Weights of a small GPT-style language model, trained from scratch on English Wikipedia: vocabulary 8192.
Each number is 128 + 24 x the weight over its row's rms, rounded and kept within 0 to 255. Layers, rows and columns count from 0. Numbers have three digits each. The size before them is the row's rms in percent of the matrix's.

# layer 12 MLP gate, 192x64, rms 0.231, rows 21-54, columns 0-63
106:128100099131150150121119112150140170133097126173126172146138118138167098155132160146159145095113136118121146081132149145173083092112143129148136144097164137109124133127144124135116070100132166
097:137104101136086082117155097169122156110117122128138158166130159151130137092132148154125130124157129133169109131146111162127132101144143104131092112102144159129097128145154146086169160186128111
088:086098074156144118119138107156128170097175156155157141121097154088132139157125160136101108108120138124126112094120139129172146155133124124146180114119112109120129108105137126144143175157097141
106:092169102117092119129142123105135107106197143118117128140125124133165102172165146117136109073117148125125117145143154166134104139101097122159127120114133097090124113136133162154126177153100136
095:111099163130086120129154125143150152162116141138141141119092158095100140132117156121128163123120174102113111092129141162132147127142100171124096173087144119076114154110116159152133142143093154
093:186205153149137143119095133088124154114089140088120159124119144129135099112117114124112094098179106150159127132107093158140121144139109110148118145108113156104129135127091099129126133132110107
092:096127159134147116150092124092124087162066123140143081162113118157117155107143092159144144129111171136124168108112134125129139108098088085090105137124113158124146132133140136101122108150115106
102:124135099147095144099152189106138115103133115167173097130137133175141116115115156123127135122114126126125145146114138115089118169146124156162148170118153138122068137131089101158135139172128113
100:103124179145128160201088108147136147115156125120122147138143105119180126089126129167123127157153103104106153114109155110143142115117131134136101147138121124110101120126126114143122209120110130
105:118131127131106174106094129129156102148092115112119144141131136144105098103164120133104140181165076115163130087162160107123148121154135134139142123143136159120166141093176094128126149100116101
102:142134089111107097138132172104113101095126134110107140156094129135122102124174144150137088115111129171132150169149094134156084143137131128097145122126155117076105120146141109167090116131138171
096:157097109105117117197108117139081147118150162094109122172124114135078124135132164104141111127155141158153127110121142109173115112099146100088167105152126148143110146122118124108138128130089130
103:117137120136137150148094077134079123179109131095150150150113107141123072173151187123115138081141134143143098141122109172124138130125120101131137112148125157128119119096135124135134155172105145
101:136152119103126100143130131107152121126154128102088126134166190163132099149167134082099104126110150119134136165108127164139139178141168123132092103122097134088085136126138141145153133160141115
110:164149176103128115122077159158121119115138124126144172098074153152163113123131121129114104137155184113130126104137162174098150146107130156145144163140145090128133130109122151122121157126116160
084:115112128150184147145173115150106163159130156109118102097138105171168145110146125151136122115130104106126112106109147169152145112130119124157118115149107110117152079184154162101134142127122164
094:140112104121131103160111143153170167107119155143108120087111088153147144114116160127117123117084147146107137144121127159083154110123118171123098100125103077118131138091133120123194113141130104
095:171145095141123090158141128142129143167131148116156104099117118131165146115149138145153106111078110144111154143104118162108154135113131125156159115160153121105138052120123125112142150164141085
101:147155136124154130122191101144138123113133152133149118107171116135099093120145124176118128106140097136120151061138107164138090152077125159107114115134119150122137125168149135153124129091103151
086:090124153153141096161126086136099110150121066123135097141124158132131141120137132086151141147139133115120086110169102158111157128116068160113170148150148140119128130113157146109170109124122111
098:110094110172131107157129164118106136142108122152167127119126127154123093152124121086185147098141086134088155128107150152094109115158117139121160134114146123126165141134123174175130165143115136
102:137108118120134151147127077117136128119136171150154118134141089170077108131160106110109139147113148141111154148158084136156087157133100093123121143120124145116113108103174165122099151140096168
099:111130122088121128107142136140171140162114114153184095097112132156102070121092138140143110093112122110111132088106167118128146089163136171139132148089148116140155138101129103089135124121120140
107:146144103144133148132137089151090128138157117140126150109089125181129106158113155108072093095141146110129106100100143128105163123118094142171141108186123103141123169128153118134122148107109138
109:099112135157105146105118100121152146121127137162122143134146140132165170101138151144117083106137104112101131113063143124117112122145193113117114074106134093066111134112128151134129130139137106
108:111086109157131133119101127144174135178127158094118119150118119167137139146094111126175157124130097072126162118115135132130110162130165117101131111108148082078140109100122108125112157117139112
090:155157123132100093107095153149099110161111167149120129155087123130106113080133153125137143110133126118078100139129117120131117110127150136131110081117096171135122110067150123108101110180143117
111:136097146142107170149159099143135113113126095143147110088097141090156144158128148155134099130098126110096099146141097157138147115102142123107128151132139090090136127122109145129120207110164150
099:105148137140137162127089135127140165110116147163102120116112113137145128079126160137096083086075159137148135145124124132141165127165105093148132091157100126110113132131118106065152139139105134
092:153129085142119120113113137133183111128120151166168144097144106133110148102116090098127132157136145126147086124117118144099159128120159140097132134098103174108179063123147165123123137131131134
098:144169112173158126128106105128137105164097153120126107130135135183124105136167108135113184167141137138141141121189109176127126107128121111157159120102126168127133107149140119136129102173120134
104:154144170141149119136096118089180168118142133111157091110100145137156096150154098153083083138089145125100134142097109115153138138105164103107119110147099141122125119105110143110106129149131093
106:105136145164125098162165179101130169107131113166127130096123124120123080122124154141142076134085121131102106136109086154129140106126103097108143100148139103123101132126127128117139060113148119
077:086164115122147168107139111108095199145091135101140133115114133132187118139176153126148106103106110117131115155105109145117099153148098140135106124144141117134115100145133172134123131080127145
# layer 12 MLP up, 192x64, rms 0.242, rows 21-53, columns 0-63
101:071117141119129126111132104127117146127127155147111133120124146080121145086140119169107129147152118104164126151136112151115163146128110121098094096103120072069123108153108165148168156143142151
094:146152131131124122100153178084135118139115113115094124154084140153167153103167128128157160098106144121101136148136127149135124124174091110170115146124149144126107134119100152189141132157101160
122:126178087115134133119114159106125136155079181112129123128121098134164124092141110178100148120142135130174122123094125141094110078156142119161130118095098151115132144153120153136084137136121114
103:096138101114131116138107131122140114133093119189156137111135134104175152149097141090170148154110125116158136139088148153143133147115139107145123112077128081132132082127153145109168144094109148
110:072118135155151123091114138119130128127083092126133126141119129127137117112174120156111125113117110096167121123109136141121164129148150174075123188134137130112144098129171144111142070160127135
109:149176127099115138135115132172108155106145080128096108154093144139106087142098092123119158143114121111090146118131132118151123131110100102142127124158142097145137103177143134145165150094073140
093:118073149103163150161112133091120138162110148151125100142132082111160133113152131118156145141150099101118163120121149183106142093156089094124123127128078160126160143131102150116129106131124131
106:118147121100118125084134139106105111154123140098145094141180116183136109195104116141065118104123116113149141128133145115100119187135151117140128085153117160108139128117128153136124115148136142
096:137158194121164167132156146169115126131107149115113105130139060131143123141125182132146134107109120115130131122146123092138125118143131110115132109081139157164136146097159101088095154127109141
088:157153096102118121113169138156079142139133177129101132125120120109155144151109163136166167125112128163114104111105150121118126091163075139096095136130145128119150102153081115113111121147130092
090:099143187146103126095142106144126105157132139123101157122128109113145116129120122112122147106161101107089162161138140144119075124107135136188107167129169150097140090108113137138130115106093102
096:092097126144123189153106163117139126147157108131093152101128154142103148154153115120112144137168070142096102090122144154139127150156108114130126085080107160116127133143149118128134137108162108
109:123168127157089140149146151156160111129153159172143130137157171087204144129129095157143105154116126101102107120105119109138136124143128133130161146125123117092167121143160134108119141149142094
108:176122134144124094135154126148130093099128084163147081118101130124092095098109111102127118107090126136143105115166140122112094156105146114122170118104098096129114174124140136103154080129141119
101:148108113124152128181149123128105171088107141158123142137137128092101155138114112101098129107113166148083119146101150092128139134115081120100128078132088141105132138137133122097148083169119128
086:132141147131165156133147089140130128168081158144103102102109133139148132113169139153131123097148113091077065101114161150124164115134119142144121138147146128132163137167145104154148127092127151
086:113090142148168173122116107106127173154148128148136075123138168089150158134131142148141075129140133084150144115133138132127125110137113136140121167137095103143112137155158109142124083080108150
102:098132170153162119152119118148175148142118090085119115102104117125108112117118135099101097133134093124133136157089136137123112146117114128089145206138165133167163129108137131150136115156098126
106:135139089135169129123096120117149133146113172116172129141148124102127146157156155156137136101136131133104121076164126144166093103094129127136133144110117128112161081139090149120150118161193128
083:137103138114092143140116130144152121117107149142127161150158126137140077103186140131140127178131154117125097108108163086077107101139112129092075121133137110121139128154170137131136093118153158
088:089156100128101109156149126064136131114082116095139157144096125168138121138143116103140150100129132099100148118093121132141084134133110149135166158113120107162130152153148165160088131120143156
120:139186150121143104126081083113096102129135141099138130110113117142138110140145099127139114142103125137130079108149107142144094133099176112175133130126147171162165128131099117162145148131147174
108:110159116182145125114139123134165141096147102153121120115104086161147134172119139125110112134120097149144076156125085128086115139139161138080122108144119119095107126131104174123154103127098104
086:168131092138121119153138098144092143131170158152126102150131137144086183131104119113114085128123147084109150127118088094149147154178096130143124085109138155102104150132120126135103121097121116
090:114111123147148118169129109125128131169136091148126109108151077147136154156114120115142119145161030145131134130091143127132123130113126159127135132097141138161121094138084166115109148114115097
102:157114184133146122128151162136128159113119123107141142097144077099112117154115097152137141112097121114116137100151169173149147133124121138143109166123144131081173172155128153138124165150159145
078:131113121136145086136114121113127082066144106132144127132122127126105116112164121097080136100134178112116153150120156128110100087138131086135108131092134120116167089139103136138177113126109083
107:142146102087118106138110179156115161120136115095138148143139152142125173196112178148108143117152109165134142125117126145125121178138152116097124096114100111097104153111137120145141131160095120
093:201143136139142126103111106116134133157102146107159167103088134097116118105138141074108113122084144102143078169099134123136103157120160112128160115170128145121108117147143127100147129127139121
081:126130130131109152128102155127096124103121112077111146138140130182143134137128083146095116094155091113123172135143129097125167156102135131177134122182115155139097116139115112142090162107092136
103:113137096161164140125105139188132153162119095144071169075094169097115157153114153129121128116133099125130136155136148132106114164123129158113117143110106106104101147119132147119129096127093133
122:144126136128170151162128102102122153162105129102169115134126143147166093086169123120133130114103113142135126147137105141147170147136141130087117075104132190156115106115115157111101145099099129
091:110129125115109153137090140111116140113142210130152107095115118137141141111099154109143129149113168084127113146147166127095130159117141155159120128133100134130160160127167150112078158093142130
# layer 12 MLP down (transposed), 192x64, rms 0.239, rows 21-53, columns 0-63
099:134127123114128120074148141129075113100103116154136117118143111101104155118157118069141124101084151129115152130130127145104151172134162099147086135180135100120120139131091165142144160110111142
091:090119129156135165129101093116135173102120130115121152138139101089120073085135135099084118113142161137140157119128152113099116144172154129149155146117150110165112142112146151130168110088127157
125:143136115133133153144144184103147145148085157093103102125118116100195133112111117143139112099123117093144113126113149136144137116132136156156111095116125133107099135106126190125066141141090139
099:164139116137132111145161133180111163161134126131176102113128110137181174121170154105125113124128114084142127160138139147114110092090121118143126171171165129103117146135115127161118098149132119
106:115106118113104113111118139143118097145157113145148150145145134086143103128129193070088116150108119125126098113091139120089107112126100136090123176158169119134123076119145130123100133131126159
104:068155132156108118100118122105128143115129129127134108123133139131162145078113192146170118107144087129155119129100090143141130165125131143135143126138116121117152194114139121096080150099132135
100:141086119103124113128127153136126102169143123116132102158107113171113152115128034084112125075135151161127119131147109119118130138112098130148148124127114131133166116150099121098142115111170148
103:114120124110105124114105142119108143110113127138118079126134125146165179119147184148142170147118091154090120122134086135109152115147143169150101137133123154174114175170126153131106123146143165
092:179136137178119124163111172117121128153119120091091144151117143126117132129130137140110123174091181133125156096148145142124153110110112158118110133113068110172154140159115111144120154125129162
094:093113130068133135127121155147120132162081116129109135130134140108173122107118154102108109161100097129172125137114092111119130140099112084170131129133145105090163136140101093154141139158118172
090:131121128189134136124170140163121146164114129152137107150122152126093126120103131151134158103142126095129120118150125102175110115115107164201134156111120152160155119155106173092110110111124138
098:091105119093139106127166153147144149095131095161126152130128128131122154148149184121147203130132105100124099134134104093123108156125131123122128118149123111062132121167119157132155111158106133
103:161116103125120121152098129122131117125122170147144158137157144110112155103075191172129156128131090103127128096100111086156155141105091113124132084158140111129120156154136116107121159119100120
106:153100188146105141122123083131158138132094125104128083140124115090138182132159131138131103165166101188107110133091128113126158115121123149111146135109117177134122123149135127109115138105099141
100:125133116097157135056099139154070101126099125146094154122153156144113130139143134065135117133129156129104136169127128152111138133116161134170134118138110158134143157147115122147098143082106119
093:113118153097103057140165117111138135139152124111153143084129159130112108118120125119135139189133067138093152133132162150119134107126111108088141135151186124157125141099113107121126130136150142
088:140134157128101150105123099155118115099138133132134157124157149089102119126180172147161123152112220091115119112148120095149095120118140137128115141155130125171161126108108142129131113111144148
094:162113111143103123129126106130088130121115131126103113118150122143070119131147107172107165155119077162142166114124112132133181115134158111117116107144085112146183130131094105155161122155127156
106:071110143100132141105138174101134146097128133124116095134122090099134122129132115138104126141116187152147137140105126165103118119182150157076155143140162105127100132127124134135182114111110156
084:096168118145168126137124146133103149168122111152123087161110116161151125129135090124119085113177090126118111130095125152117124135106105140198148115125106159102146141121087158128093109127114124
083:168104100157168117144142114140106107140143121108137116137118106128095147142141111147134088155097085190131100141106139153135165094154090120109165158130137116123135127120101143132171073148113127
113:160115135168148145138122151159118109129134115133088064114154113118070126080129099117116138130109138175152131153140124152118137141172095144131158138121132114099088114112137134072105109103118139
106:126135149133086174119125133102116149097092114131124112156098150135093118159129093135118110093161159097086150090090127129093162122126091127149131147119074130150168102113116129139169138139129116
087:122121144157107141108134144141119156069111096158160123103063131173124127124134136145114164172145075132180106152109150169138095135128141155122113155153126140115140131137135117128129149124148159
099:116117165093111124076100079123115113116078119136128131114175132131110168111153098145124131140096150091086115115106142123121120150138145157134121132099124134098126157144131120082102102150185114
101:129136131119147144106140119125137082131174131134114125119134136181091086152106072114135122120149140190132157130155161119112143124152111094129145118114107116127118134113071101127183125126088112
093:138119148157129108133124143139150141155120145122113091155141150143131147107092087153082125103091126153151130133158113130117128112097103164115119144081069161153114129191142153156097114105114116
108:128162121149153124082142154161124138124138111088124137138123120089096106147180088091124117148091196107134127124175137163127125109104102145137119114122125110135123136159110092092128094103138117
098:147139114148118143151152092119136089127138126136150119133131129095144094157103085155093138147145043116125145133139102108163168117125091127130152101092145100144157100146145143125144162151109141
088:123100153099156114085110157123094091150149128129132134131102153119117118088137117129145146125112151109145146163124162132104143117140135140087126123109118110111112111069159166079160174150170105
098:117089115126120139100131124064143056122132148140151107133130100155116110116124087116148112162171182131140136124113129105156142142142124083160124138122179138145159100149139117121110128140120099
110:154130124152126123126145115138141102092105125166112095139140131141098124128134037156122117135167119131125126122127148114103101135142089145110154158154101150073117127117111110101181090149140129
089:155104135121105131152112103146100135107125156131130165123131130105118130145090152124162115123098142108125142126101099104095098123082135065155121090119149085130099063157112132118145137153138166